{
  "n_layer": 8,
  "n_head": 2,
  "d_mlp": 1024,
  "vocab_size": 32768,
  "norm_eps": 1e-05,
  "positions": "rope",
  "qk_norm": true,
  "extras": ["some layers without positions", "some layers without attention", "local attention windows", "value embeddings", "hashed n-gram embeddings", "an embedding shortcut", "learned residual scales", "skips across layers", "capped logits"],
  "lr": 0.00578,
  "doc_mask": true,
  "train_tokens": 1079000000,
  "dataset": "wikipedia_en"
}
Each number is 500 + 25 x the weight over its row's rms, rounded and kept within 0 to 999. Layers, rows and columns count from 0. Numbers have three digits each. The size before them is the row's rms in percent of the matrix's.

# layer 4 MLP up, 1024x256, rms 0.193, rows 252-358, columns 64-127
090:541452524486463519449521516535506507516521502486479482523540517509482460530513485500483488479505499574480527509496494485496488524469521501455495536484478517464493497506511494531488480525451533
098:507521513438522517520484497498497539478463529521475546493530530501478495502473499524462527522514460548526488496524509518493517483521530496502506481479478509491503433480510536474497490501513508
120:481497511493555517525485465521486488489485481522538496494499502483511512498494479533535502494541519487534491518465517551449492477478528524556504505511478508487502524528488484534511485522486517
094:469469507466471462495503532500508469499517509510509495514510523491522501494535499529511501490525515523492480533461494478479501460517486499508449541533515590489518485489472516521506495493489475
089:532462502500514473509517495475499485446514471474469421481518499499462513483467505491489484560501452496477428487493492499514460499507504488486522514469504526492478456499506500510531506505485526
093:523511498478471523465488474498500550512467502527497501495495531500527491480527527485476491531465531485504498526562490500499472539509472507489483465507482536526513520462471472480499491503522491
091:486523475453525539550516488505503493486489510483494476504522511489419495515504538492484525503488474521484455504485524477500519465496477540459542550499485516521530521494505502480499494530496527
096:488496484516493505492478487537525513485492468489451477470470484474503533488475517509500526525482512499479536471535495533472499514463469477510467458524488493459499507470497520479511508458478496
085:513505518448523474487538504485514474535530509533458483510461502531504500548507474464506491503445539469483500515537531503468484496516475485470468525488466497510503496495517495442465531505558486
087:453489516530540512520474519469492525508469493499467518517507480517518466507479492489487512442504539474486540507487515510531528487507528487501529465489532530499483521481471583514495529530521483
105:491416520513495532475490501508490482493503521513533466516503490483474470479514486479523527523532510493498525501445483495507494458503487505516517478482503480502478480491497470568496529470496522
098:477535481431500523466437491457506527519533477468520491499486441507530493543513465463510484495492544494449481512516456492487541501481530487503534552539498524498473478461480467503488512509488530
090:504529506495490467437495525485500461522522468507522551497525498510532515514485491484506536489474517530538493465528499531522482487551535515492474487532492507458477500507486516536493548520475469
105:514452560476517513489433505527515481482461526513520517472529493457496528509502489475449436516513521489482509494450503525546537543491512522491534480532535530515465548520467502489530468457510525
112:480485487513518480506481512471535483461538509511516514502487513488427515475525526510491548523494474446511523467498553487520504505483519460511487482554504506507480481473515493538526511505549484
102:477491540492511491498492524513515469494504492533475483468492513517475510476485531495504509523501503514527512540507472477488518493516493528502501504487467499503515468486439515492530481471504526
107:487488530484479509488493469486457515479501544485498486487517525471545486532489457522452512460496454469489466536518481489501496451483462525526463472472474482478532475519513501476488513515523476
087:492487523510538542488501469505513518522490501471504492456482514524506498506512501484519444510482500523448471498499517516508505489517476534505479485467493495498486482490480517528546534520513479
113:506540525484447494577518519470490504536484482523565504496476518519538466502499528509510500467509499509522489461565469549461527448458478510487481485531485479480464472505474444558496488492529513
107:496498455500484488456474542493563483477490489489462499462463494537507507495452458490490499510526497467529538548465515476494536514468520505480475499463494503510492515497470538525552527456490473
100:539491498490510439497478488501491498524479505491514556503523556455500505479481522496480506555475515497457476528518528520458486557498471504504508520533486456497506514525522489488511511510492515
123:505509466503514487439523526482530493539517487509470474510540485528496511476493505476516514538496494456480508455484534455509507481460500484489493552510517503503486490508522513513495537466582536
100:470525539499495445498461544509530536501477443523486493524507511513499515500542491495471471541423505534484488494512478537503494501446514526531548513495476503530466528508468514491498520484543508
093:507506413481488504541480470482473511509483525531562509487534553517557477471521531494479545486500458492474472499463533535514506529525486500517507509537511515504481512492447469527490510518503541
105:490524508474477535516513520499486513445490483552489480460548489518492569500502503490513495510525474451460504529526446515491521524533517516472515485485483496494532465490514477458480457515489503
087:532474460523495491436504499551480500531506511447514479531489511512535499492459489505527484521462496519502488488497468544487524525485516520515472535510514496525511531510543507500502481535473511
085:523474478499464507508499521496482499467543497447510498505509477517550471511456507512515511572490516510484469478543506496502536515504502547479487520497502490478506466493512498452470494554473507
094:511474483427483522499507509436479557509504478480517460478509538484470458516483482481508491503493535480499505532480486476514512470516524518550506467444485512494499483501492460470509520530512457
112:575541505495489558499505479509471466496446470514499467449522509478485491483508521481497505503501529546500470450484490453543518476508502475492494543510506502500495466489559489505529527494509499
096:481472506496511498461465512499503503450499532502509529454500495524451527472455521523553464476519508503465533499514499491510485502509489520481499489495464439440504542496493524512555517486515485
089:495489442535500532494526508515507535502481495519495472484480517491481515470530518470540482495459473511490490505509512487517484525501501529517505489506507508458504520545514512470493545430498485
102:559495501507530453513499563552473509515467490515508483455501476514553470503462481517518503519492485473563517517491490540483483472526496457465502475536482493484509463511510505545511482518488507
096:533530502508484483497472514527546475504517479503502488500501481511472484526484515529521496443462464501487469501496495495492462488493525522530489532509482460467506535497536491524510512506540494
094:507486487476486504467515467495534506517450492474488512451465513491508541493492479539486485457468472497507474541499513455513493513530503537512503483517503512507512523497482507507492513510476534
090:501529489510476491503539469507491521477500492474485487507540451479553449462504487490510483494474543472442506484470483489491517432497496542431470464520519499481497502487484488510500543508503480
095:525528523459505470469460520503542490473467516479473511498481521514523503511519503503505462531511514459491525512526496506493523501542494494469530503485531508492449517538483511462505468524499534
104:492493484484472521520524547482518464506470511505500493511546527520436479524524505537527493497500457517517473483496472504543531503491502483493517502475516511519520500521506488514510513502438465
102:510487537504499481503469500521441501489511491498511500446473475502454489521501475484520493533488479487450505464533508572474486499502473517463532537507479472478470471522492472507457496519490516
095:512518479501540497513510489489505494504467494490483502474509557532508523525508512508494522449457459535505539544509520475527484492514485474516500513504530504452473494528471495500512464480498487
117:497513451514522507461480547476460449505495490453513467522520488545453561509490497518515505489543453464536522524495502514494460505525468527518505500526490499517469449506536513469515524506517523
091:485523536523526515522514525503498535491527508480486500456475505501491510518539478510494493473518507551500479551518425491505499500524533515508490441501509473535502508481487491501499492491518523
093:527523475485519514481515470532523485497492451520521454488462490502456515510519507510530509520462516488495497502494472504494561508522501505544526499508525524520488531530507499489483487505458509
094:464511479487529509511545496496500485501448486477465502516461480508502510525524499492477479451515528501508512469492486458474497481486505534513511523510490519534482476521538530521548531508504469
094:455485489442535504485460475461468450542533474482511492503568499509467462526504501506532515504500457458527499494512505503458459527499532454548480518453521525448512467536502480475495501534517526
100:491494510526542473526506502522453494473426475530501490476539535493497482482504501552507564503496541544513529506490524517494511527504524457515472502522519510499468520503513533539517550471511435
083:546477477518507521532473545493522468501521500465476518492521479505544495495516483536525497491472523477542518496493553488502465525531511495490476508447501475471513528520518480498523514516513463
104:525464496495491520465503507492502560456490502476470506503423471506529576459526542465498508511510496499452483528490474492485498511493468440506514518524515479491508542488459509539533481511462520
096:539469474537500486460517488508502510520472482478441491478460487473464501515548514493541522521454534504508488507531524459478521493531488489472479484491444518504481501527489514483496530507473486
092:486506557511523493523541526516491523538472516498534487476504502490513481514526501512508478462487482474521489474485497484498509513512500546500538483465497538495487496459507482488478535500485519
097:523492434534463533494497470521529505519502515502526502503495511525506489527505526521595517472480444458512500466533469531495543493489491524481466513531529479448509462501482500491515514425540540
094:539507523536518487518520542526511515480538513497472520471481491462459537487488463511480468512500509520498521579515487515492482495535487529482472524494517498490520512502452503508476438508472465
097:483534514462514542492512507507496483523501513508513504508511488502508486496492504490508483460526541493536470498531523513531469479504528472516501478484479483495505464451523530521475477432484478
102:504508486466512481491511515481559474507496484500457539492469476475512468514515534524513476530489505508519534516478511472521522518527464519535495504499526505507493477513526513488446499574517498
101:473496493474495464545509507508480505534478536491494511496520530499449493497520555495495501484535534482523544533506489507487501503509512476500519486496543500542509500559519526525508474470526504
093:521521523550508517495533505488457519520497458500464534496529488450533498461494508470554520512483506531494489486520485481500459542524508479486515487503526534493531546509452496577517486465519493
091:519463492534463492485522512505501521509473493496498496511493466479507520497485528473516508451507506530497508450493433495531498467524538487509534538513509492574500471485494510505497521454506479
095:527484538543512536549491508511505469505554489468489536482495482467457523477476522492506502534508537509468483560511507513457523488529529502473544508463501536530462494494487480492479444500524496
099:488515490484534448432477529500576480491500490515487558490486483561491489481491512511519518506475498519500538485488477469507487517538438508486529482495501528503535513527467524480481527470491470
116:505497531530469529462455490521463501490488501497490477492522501496550467480459442519520508470489516526521490538507510516463462527532510484447534487499482498541514506565536547514512478504455471
095:466520497504486500449507480499536462507504496472510444454480470531553501498531515485503521451510454547490507512483525506495507502474523481504536495496478474530513538541489537503488462508476502
093:506501499511464524500491481467527483507518453467523465490515538465507503498485565485479557514508502511515486515479474554495496480500526526499519516521524505512493521539500492458523456475494518
095:493496511504481496450498476508505485502542540491537509480515510504516464489491481543515496476499521530547507568496468489491480467499504542536480451486499478503491514498532552487532485496511472
099:538488493492471568551498549484517467455513458502520499496502517490523487529460512520476530480505476486476528528529503468527514538512523523483478509460504511474483479466465487483497539538472527
111:540454529467509517488502486495514480493506544537497475495490516463516493488476499503465495505506509464493492516464471514531494530511528461459511479520518465523497482500505502506532509493495497
112:505524473489483509546502468535479490517520506489550507503531489475469476474493506481471498513506494517453499499497505524513489569468504513493515499498510486565480491522480497478464521485479477
086:509515531483508420501501517540492529499479489481505521523528477530514473541476503516507489501522483476504521477496504519539487458554495467532498505500466504458473537484550482495490516457529533
100:473498490545511445495501539507485504503506478481481503480472482492471445507501520476449487485450474514528518477488488499507494497487509515518489494525491486499513471520515523505486490512529493
098:473479496471511447438504479535485501494535498516501503507510458460496486506546508495472490496521473507474506530502486516543503507499496493507546542508476515491520499460510494504498470524512466
094:510518501503528499547498488533464497461534520502504460468451471486516533480462491511526532491517519469526464470518487559518510443495498496464513463513535503441496509494504494517559461473453465
101:498474459520501564462519526461496459529490496510485534510441553501469482517454499507519498482557480538490429496481546486464476463536492493499460518457503516520500526512516473502535500507519501
110:544483503484495505472512523479459507518527496490469516537537558525521467523533516548452516477522502510538469505543516465518471509495515477485467502507495491523515495512510488496508522474483514
109:499483498531524485473496510494518472467537529526486514514503484498480534485530496477521518563502529475482470504513453501483512492545524482528516496531512527536455486502496488554497488526529508
094:527476503457484526487522508488511511506478506544501522488509459522517502474483513522495500523503508495506460513537498507477514471522489473499526485469548510504494469503522463513479508479519484
107:512531468476497498546480501500482495496486502504453509466489495527461475510527470500495462499526515520501510541472532487512529499506509450508470534482534552468462487500539527516518499491494496
096:527506516441488486496535495471508455514520546493504505512468523479430481504465495510504522493491503531497492504477497493483515488460469487465493516495469480526516499484464507467483534516537485
087:530483493482515512486501474499508510496477536477500499508491458478483520501515508499493520521493489500502526480530488507511525504470487495471508455526525521474478487464508506521526483501503479
099:497513481509499465520505465490489499502509517545453502498540474502496480549501508499533493581511547530484457497539509492482476541512516461494460511502483546542485495512510502487479499424502507
103:556484481470513501500494486493503471547460530498512499521481468496539556507505535564518502493466482508495550468496501516526511461462516489494473458481483521477490505497482497481473492531514497
100:498523454449518464487513476528531495408486494521478516494446473544477548491506479525500504495494528543494487499515500506511457503498549479503526503541465504462509520487526492478556491494486478
104:497460495469501498469490491533479480457480471480519512487498514494491528515495504490511528491472490456468523469525469517465516502508469494510525484488528441536488501471512498487495457452538510
110:480504463494517566495459464495460488525479511498475492508513518525490501487490519473511531479528510472488494507533539517450525505519497549497515457517524494493497511485509465500495508528487538
096:482477523420507493481531489525491518489519491517536489512499476475502518515441523533518522549442497542472482493509490507507503500473477516502510511548522503510527482513488545459486507506477496
090:521505499534484548515476489515475499502494529490481457490500536514478493442494463505536501543525513501507448488499485495500520496518490498509510502464523546471528483459495546503530527524482493
093:486508494513510524469532563544529494508524507486548538509514471539549499477513500539516522510474479484524509552546499501487493553540482478502488502492473543551469509515482493514494477461511500
100:478508479508511511526479520479519493478489517478512509485472454524505535496486504459495554436530475514489486518546461504522477462526517505502497521506526463510497508522497510503498499496470448
090:493508474493510495496508516509529479524517454506484553506470514534481478459503480500496508528523484523540495496516449443528509493543483515484474521511471516528486449479514502491518489502511496
085:471466484507448495481489437493462513521529506499495548529553500505487453576470476522496535485484502484494503516452530477512550493550477481517464473503508517546529541526506523493522483499521492
095:458507519524518515494515534509490440483508505530506464497512495496484524522528498531537522479500532472492514495510461497512488503477495507446491502534556510512544495492522477513467490510456498
096:530459490475501523468518491488531494498489495538457501527498489504447464550510503500501505485506502486459489457518491532511509460497478544511523518461515515521538519499517476480508486482523485
080:484489509535528487520467506473460485485532528448439529474496500521485438471459490505510506516525491503482501520442470479477499495523496497503524458495533554479492492480506516495507537487501514
095:478513550517540527474527507476464519563458446558473508474483467493519535463478453461561536496500483487488468511532465493532510503520509494504530512509479499509493505504501535528521482481505506
106:473514532544502526477498519485534486480489485503519506492523497493512520487461469457490461547519500529535505504474513535516521516537465435533467520504498454517518488508462504476472528486495461
096:506473457466532487517490538526521503504467517506529479498501493485474519502485513513480478514485474460476521506537519485491508484504466528477534534513497472490508493521496461460442483502513460
103:484505483490493502516520488484490516497525483495502496502477478495499495530492439455513493491508475530473469485536515461505511467495558489492471494487533490506484498464497497532507499532519510
113:497482457537519477525510564499509491467473453500476487478453507496519484575520503486468499512487467507491541525544494492499483475532476484522493500498533445468528508507508513508480525532476487
102:524474469443457529505484489475525525490498478534505492472491506518482486442483489517520493493517471459489498496489479483539463483506477501496519553511506493517489521528490477511487505553524481
106:489512490501520517468515514516490507547543504476476476490526509536469524465420498494519485522480511511492472510490489542481478503504534550461502494489486497508474507510475469508539507470499538
104:467474459516455483525469510520517530464525453528443506484469523496493506486478491513450503465468537504447481513490531499477516513470519487471508511544476498479471532533453552492494461478457514
095:472488495476508499477509502485474504544509511500518486492520512534535462496503500503501483490498518461517466513530492464526494534474474479496493477500478512516514513511484500480543497494502492
084:500481474476499510475527493507517491534479484462463505486553488465499495518443495454493493479514552538483447511504494536457491508487539501459528505499474548476482504468483487488501497499456511
106:509521503503475465481494508473536499484500548475529473492453481515524504447452481545471459563481460494502469512505453503499458511478483514500470492516486473496463461481564486514471554533500483
089:486521481502527505513505484488471461487519530477477521516489527487484480516510522476510475502472515488532485455435482482454444509508468469475496502492503485480475486508477516488495519526517519
110:492499505486467522499502518511509493513457498508513507479477497497500488534447513473489512491536528483489505488484525524464500485522505463455482464537496537494496573492506482489490427520487477
108:509479509522466519535481531490479463492498517539467492512442495471501481515523515488468491494514470501484481525519501473483476502466482467449479507506529437470513501501495486524498515523474530
108:500482492505481455544518520488556469534521522479516531520480539512509520471465554488497512508502433520512483464478482488477489516509466473518499469516539515483532487485488521449492503471473496
099:512493520512526491506455502497533464461513478497536465499469534469488453524482491490509513532512444500473521479538461497431516525456509487527541532542523495544495532520514500476491499482529482
089:530548500487477506505518516513501497500477547541464487504477467494505527519480549487484503504480497484471501498494544494555525500511526474503487496509531457463529526487446497511484510489482481
# layer 4 MLP down (transposed), 1024x256, rms 0.0941, rows 252-358, columns 64-127
093:545476521532508450511441524469515501462526475502516522507513467519525475546493479496490471503484495529520534492512504470479464498461480494491501482507545511454466505514482560483532514505475491
097:467562544528468534537517536479494518502479520467479487501472480538506503540451531563456500500525499463467472506544486489506505463495486529496538480512464491492522461554509477557455501471503540
115:460465486518535512520517502494498494490492505509534542490497540504489521514516482476531487475524529511506518455530458514494479470480534472529507489471487467507520490483515498479548478497507493
092:493484514503505510489513554508520481449499516556499493550465502499477513485560552485496435523523486507506476449461501505471466515489504497508508482524521520466521495510483475523439523562530528
092:513511514499532517471483502457542503519508487488559505505471535454478519506501492486501538500525463483469526497480493505472566517504454511528521505521476530480500507486489518489484499523506489
098:465486522507476475480521485515511508490468533469483520492487531498512494446467514508512489498505542518533530490499474521499518498543504492551508502478498517482533523482492535516479461523497427
096:539508512530501533513458485503471470508503565494536480499504497546514493504539487513481519491508489541570491485495513466489470492504478506479508482529472518436491562514500470489514490524433498
094:542525532534496486515523477514482530477442494493514499503476501546492462476495510511446483516548533502503535474505505498551550485493543470517478516556520466478478501477471456505520520494521492
090:507515473525494536496461472515474514504503521497516511431507491501519509512493481430511523460525507507481530506500492480488546510509483466524461490523533515490478526526489526509499512510467466
112:534536518508488528471484494508460452521539494523518489492476465455501518457481460517516484470541463518533441513526467466502486459505461522466506489545486527454485518523545458494450504504505489
107:521483479492481485500517529485510480491535497467504549495470479491499491520455520528516485504513477525491421464499494535495543538501489544475487489505470530496503464505536527519493492523520519
101:502566522461522479495497515495504470509563493503523491519517519526493497511479489536497527531461492497452460502490502516537522503436497487477468511493507472493538524501501501517508519482522489
091:430507479520489505499497460505505486478534533540529513473485528518488489535510507513522521501503447507508486516481469546502539525510419505509481484517495481470481519505487509465510489512477544
103:498514472489523495475473505495525496496538506500527452547537546479519504516540460501506500495512502454526499490473557522556475503498492480525504453533507511484527504492486509518529477525474510
113:503493468502477522511539499505499511504533505455463438480530479473533432467488486476504502513515496525494539503493490446490519505485504534502504494517512532473501514554524460502537522494485447
107:520486502516499497516519493491471515530494506482486517530479519474504504540557481484482529501509495493476515497544506531471504513540529505485505503548542503499476545488533497545471494548513485
103:544472476510488489506513498483501583530493529488486490504536501526517568532546528508500469476460483474463487486502500486549484478510462524515542510460509512453516529496529504477471490530542507
094:497501547463475556517508509456510491498499501478461529552501483486465545505503526464510468458461488483492488502551444549515505529486490520475513506488523472503490484486529486552473484500524494
115:545515535489530481530497497526506486467481502499528471487511495479535511494500519482504510504498519485515503505480466498499501505486482474477532486499499473517475453520472475499480499543501499
107:505511503443529561493470472485510500508504490485500535490513490476501527513464493510520484453472468501502495527504455490509509504450531474452480506496507503503530517427502489504523534487523481
095:526462502524453479533466511481528531493512504507528512498515512461480502540502518507527531518511524514521532527487573512508531485512455509527454498501477508451497510508528490510502473553496496
117:493500504480485489463452542444548503513478513514523537511515475527488498477502505538502521475493526508540488491500471489495479474498562461519458487442493500520448510458446483510499498508502475
106:473517507505536501528485518478517510509524523483523475552516517518483476491489512480476526512468509498503485493545514515504516518488490492471490519509481474524525506524474520466457551498510478
092:542493444467510538494490537498540477476453520477490537514507508498553529519486521497550496496444482512520543552475476461484511498497529485506499537480551497505490501548522494472512489531536533
106:485522491511450515520522500464488501464470521494523517511468459504478540480516499556486487517520440474502515520497503480498553501493484520499489449473466444507495482513489556488508486453482445
103:507501532465532478451487458515523508480495458515502520474507524482448509477483510481463497494479483536484502553501494474474509500527488492529505467479460488524491476495488504505536538507534523
090:476495541515531496457451561513498539493519505505498492505482487534513501534492521483494495530485459443486561498481503482520548477483507511500487469477500501469510496482516456499494495531545552
091:481497463516509459491496459532509532491491513490486530449485486461479521495485462492525492492475510490521459492513496464501526510525540483500513464496523484483513522513527478497514526518501480
101:492507489513463515528493479480499484546512473505507496495496457519511499534511517499516488485502443447526483497498486485469509498456504488503509484500481512476533492511517469516523490511545508
095:484494465539538508508481545496474545481530482482509503522505459554471476458514533446494515458499466534474457465538490504525509511482496476507532522511488513484522499473539495475458458495511508
104:516510521473521475489540516471475523535469481557478483548446485534503514534528482486506516529528531470486491474523541513488498487552470473479534517491482491554512513504481518514490502516470504
103:512491480513445487541512521451539506487536530498534490525495502509482502470508517524498501491510508462524468468520521519528492504501551463495531496482497540548468510480496451511510535482492468
098:488464415497509483522495509511471493512482467510496484445497520538502475544539459481513491497535479548488506496482505506465494496501491499445499477525503525512506501515483531495546477524485492
095:514483524533558490500511489526550508499520475481520501510517529470485511500490536510495546475526522503473484473494508478516503516491509495522460497512488485521537492463519511485486490478546542
097:520501511518476519486540493496493481482490501502547494528494476534501482542493500477498485488461450502505469507472507453459541480499516528484512468466440474511503494537466511483511487518547573
098:492500506524522500478457468475484527466472543473527513519452494521439459501524528512490516485512502481499503496466520536530472541490491487453500462501472512496479470493492488540505500494512519
103:480511483464469533523475540509515502459530536485474548531480480493459483453537513497505468510454498514449471513575520509470513450481551494493518463491497453503475514455537488480484496494465473
095:476488464490507465514430567478532509509496502511528497504489489465501528484536485510494491520448489477469493468498512529500500497476470496488534486484522487497507490508482539549527495510459484
105:535494545489515508528516540511456490494506500482515504523497469505502441459527501482517459442560508452509524484519493538534506489548502513510484473472562503514520489476493522509526487534532537
107:493479471478488519503497475521481454509487531536536508491502452500505522483471523499539493442518491485525519488525489508461486482505503525500500458497527496564515489493491543464519482520515506
097:521525492549513511503473522478463529497512502451491519509482498546530494525513477503506478534458551531494546495469501504530496479489470471512507524466521485492476484526530522547478507476532493
093:494482496478532491499462492502518455454510505466484446492516486497485480526469505565498491516446483467512509505470539514491502504502499560483462510469491486490512526464496513451496496512502476
094:523494572537524504565522510531503481487508538515488543536517536518486488477520515454536483471524493525481518480487455468550510499521491484499522554544516478462498482537522525441509510514466484
097:482474499467505510452517491483463510497490508501475534430522480452539504490495481504498499506517530496514458505513504457493506493477473506512481537529560507456506473462523497479536490497502495
096:478512505528516460505503497503502471500539557538528474489492495484507436475507509541529548479542471525515471454506522505467489495474532460524512518481461511452526541545488500510498470500513505
096:477509452484472491464470530479525506505488527506475526510470487505483453490512471511528526485506509472500494491519487490543512505516530526497523496505476510494509477483529532536427494490478475
104:501533523452479467526502520509511504459521501494518490513489468511488535475503510427480494485478500501523543468517551511547497444509544491512501542499501494461528477537514479450474529511511489
098:474513527493488539500509509522479492503470505513493469491514513561495535532463506502533452497494511542473507504499544539463533525454490490473464453535534553493538491493515512486528530524485512
090:504527482493525482516495501547488546522493557518508508528484524506510495523540529513496463533513544465490499491481549523456483533502492505454505524515521536475536491437525487521476529553490522
101:485497532512511523522480527464499516511525455489468485546488496494473560501511498468483488525525527543505505541473494477493472464503498474499497477462489501522506504501523491470458504539495437
104:456519519459482519508501532461536487490476491494456493523470483493476481519465495481554515503508475513543492503471483490495464512492528472504512458496480489483469466494497483539508575486479493
101:503520519473489469454481476494511496470510480474515501481463475463535530496477464469538457518519529498521492453523497479476526512418509526505490512491496456455520529504521437502538503486463513
095:486508523485555551462486513448497527500520511473490516531514506514488514481466492521476484497510491505539448491525482493506458473490537471499503508507459506537508481517487436512526498505473530
101:466509496512520470494519505477542496512492461513472478497514474544483487502519521483510493501530476503525496506450490486504527460488479525513466510499543456514515513486502468523485508498452522
104:471476469456480524531503543505521500536517557468490483495457507522470472527535494522487517502455494473523500503525508488459497497505519488442506542497489463517457532513507459433499475496489540
099:467549516468475509481478478493498497485482494504533466496541483485482452491492506544488502507498474482482456460483482532467525482526471490481530465514447512556484463503497472487539521463493527
090:477477435477477541488506482570502518492514489518494481515481478497536516495482534523470498500506496513484514447517504487535531514481442535492474513507505476459494493479504478481478525506473470
108:510551527477503519538527508498480501485495506505483478504558497481498542481513480527496498497496515464461532513468502480478468544469509554491465484492493514473496474516518498486486470495515521
104:496489535462512505504506472460544551476509516562507490491503525506516494507478500523480481501494507494522467493453501508447505468523503521476524525510512485480509520499524517468480529486545493
099:497464513472466521520505465521519481513485540473507514501482513525490520543491502504509501523507546518472478499477535515478503523522531537499505514501511511524513484489460539505532482489494552
096:507505477467551449513463464536496483515458490540473466534517472540530457482463497500507506498504435511502537550474524417514508487488482482517509459522476486485496507498493526506519517472494543
097:486512512505489508484523505524486488505454490513528527506497500512485577508498507516520506519492517498481458450528512502480502484510513498522540542486466487465499492503520464498532543511551455
095:489525490513495465507437552495517468474492467512460501491490504490481473471492550442470447550504446503473517508452475484540499490468517516459507494506492499499517504507478489475482480503500507
106:505496523523493486512479500483477535466498471522466510521459537538503509479520508470467521499545477481549496474529473496493534496545495465484507476477524458470524521528498492453536481488527499
091:519525501520478488512496480504482522478501419510528476519529537477479550533499467474536538511485476482499483502480477511480515491515479497521460496509501496490532485524501522545522480533498506
102:499496454483469527513542543499510521507514492512547507514518513508479471549477442493523495468486547499482515483518507511485493464483518535523510493502522494478473509480503525476482490474490477
095:497485527499489523477487454499450529502465505470526496517504461489508486444522466513548502468475490460522460510527513484546492504526558507489525483482478476493487492505498451506489523493472468
101:516506496527491546502463550473535509513503508485514489495443471523468510514467520494475457517503492530528527469464476535509520508478458478517533492481515480462493458537441491505480473502509499
100:514505495513491527541498481480484526501506499497473509479530492478491508514479514494484452497471473466480504505485512489488489525511486449543451508464524521481497495489521513483535492498532467
100:509468510479512473521523561524508470484495529481503532486512523511486499499499520541547465537494491493498511500508507483517474505496534499505479510525518495489501510566497474508513495513483485
106:472474474495501517511465471518540481519517500460493538495482498518454511497498507506508576497550493521504524518477513484500493506467510518507467488481495465468475497498493529507508519479514493
104:506523489487521473512479497461500495495429456500512488526479488491527482458521528508481533453514550475484473506498540520478475466486442497504553519511465525498500514480484497484476488506478511
097:476504501500483534495527485500450539520498494501481465491490483536504519515468469512494499519520442474506515508474475469461504481464413522538463482490530511459504522511561524478506494526496490
110:438492462491499495521506463465499532472541530494487484471515529504538489447564480483537479539526485475494479497485501490504505556495498488505484470474487518516526514496493519509564497521538516
100:488438550531509458491482526495501484479510464507511513489492502485507476471525468443577522511516531508493529508511476497516526516559508497530497457512515493472481525454514508472487465502496527
096:515497473517500503476505499536515538471529509526508487542512516555493484528481516507532486487528565489539478496485522465521477513514492505500509493480499499476514492517483500501449505498439499
099:497491483485523518494483511540478461476566481482493535490526507474478530512512564523547526494542536517508536499490527485471506492557496490506504499495483498502465503504519526494493518511513549
099:540517481466497569536518469541513535551510473491509521507454449487506547521480502501487495514455468480495501477482494465443531462503540473480506467481494487500523489491495505535492503557516498
099:494497500518503499482493532508525499456496532529484492434457533490526521472555529536499485524484521535528531472458490502541475523489486463509487490513480484485504479505495492451483438497501446
102:487492510498503493501444488499509512540523471493488503515540489536496519471484517508508508479509485529507490474506507487515458499480537487496516448503516503512511508526502507530517515555470476
106:533482517501460533519471497479478485496557528482465490514529494531480507521531484541517538497508503521485530522489491501447495494521490504505485499527501480477517544507488536478503523521510487
099:476492512502532521486463469552469488505505492490503480495467515541488512528474493516520498526451475523480517482488515498527509466464533446539489492467474478543491512461460498514507526484482548
097:490528461522507500517476467520479497457479483517508492518497450452488499465529512508479476516490530467489518441550505491484499516506483501487517468502492513489522483534491477486525481441505536
096:511463533480466479516466478484491481494538529512438479503520482487484494535495527492469502513514498545477514586524470454476489493481513533482507496522566518474523486499491516510510504551483495
100:510452505561503507487468492512479518515483519477487570488478478501447487490500543475528483477495491501511503518502516476495533495494483520502484508486529505532549506521513536530508513508516509
098:521542481485498465442452512478497500488519529516530556473488477477500454507450525513508504502533494539484501485457518527545513447536510528517493517515455445496464568500462502462471493502506487
086:500497484528486521496485503535507506438530513508531476418523517462519522488516501526528447494464452504519473467499521495539445500502516467501459496503531479518472462486500478495555515520517476
106:513511531503515447513470495508514514523499470486475485466509509482500523498491487569509527509499462497500471533543511465522492521508488481467491481527462480501502555531492516501477539522503483
093:505503509518491502531483480526514488462505519493498470439509529495489510504490508482442531490526501507489500482433499511506457549491492525441471475513546483520519518534464539463510503495463507
094:497531469460533542535495532525480491501496495460510479504451518465503519523489496480532468483485497524471515473541487528558528487512518495514468523501478473514467500547472477548522529502533511
093:493559520505496480465497463508555502529487480510475507516518474523477502524467499535502462504506476473528497499460477481467474498459543503495498497481492462448510490450461505466451514482504535
088:506464517521478565498497482520510472497535462438503483536514469503514446493478459510485485501481485498492492537483516487524532554529491495505502491534527493509477525484470478501550502493432499
094:520536510448489522487515498507486485526512501481489498461471483538501498514493513539499543469514495480533539503505525520464550461474514482476497495481487513519509552514514509480457497526513474
096:477490530526501507491450462541506475517488489496476516482480489482493495443488531509480485486472430503526514494561471461501466525506530486511524488507520508483491460487491503463471511502491492
102:507501541506463534495489544513539531494538482490522526544505467515475490499529492534489487489502465491497514480536444492512497493481520520448504489484517480460491484465525470544484495545530487
101:560523487499520529519476534514495448531473471500491577506449495548509513515491492528506443482572510516491516508508486522517532501522443474549508515498484505470539505471488490484520462502478470
096:497497467551509485508461483528497524469470514490524508491512474456440516490483462464467485512486515485506544481504517508477476518485488466520533525472515477528475446448488515469506500488496530
098:500478483569482509529528508491534517524491488484500517470470487503490488504457506484478440537524462469502507519529496483509482498556489530502531474465530492478502488496535524539573522510504487
099:491477509539476525506499498464470481507527497508477550481475522521484513507474528484528436475486556513511459507497495484492507496519514475474493526488440479521514535450491473451508518503524492
094:472498501502454475517495510492492429530488471506483523510513503512491487486475471502456512523515471485450507511484477513503536535535506492548497499517500484506478483470502497529504477489512514
098:526492465491478479496504456517506494503536502507491465460508476474501483508507524523473552515495567512495527552509509452505528483492442483499493522489524528523489487506544494479503524504488471
094:521544509488492471475535478445486481537533529513522500491468520524530504477488537490490502506499463470467449457522518506477500503513518498471542531508488492520552504510494466483465486515526531
102:489529509526475524519528510497510483511529477497516521488498485525473486534491499483488495489525458472490495543516526474501501505502529478422507455515447546473509508479513535506477505592527516
107:463531513510540441486524511511501504513537527483551501549497523481454458524525532484500476497485534461535533513490499515471460474470492502509512473551519497491544493531468543478523479524491455
104:498491539502513508478475499479505531480512542489508510502407495528519505489510513495506526510484458524526453470572504464507499511496510516472513514474484495471517489516526497471464502526483464
101:505524486459465479487475527487514501466502522538513534543537465556465492436462515503461501526453486466481485515518481522519459487541522521495505480447528513470510539471504464485536487495486490
092:487492489479494545522519512441517543503496519461499494514502499512488490529518472471520502503519512439478487486505514495513482538505489450504471521522554507502510503489490513509519483476536483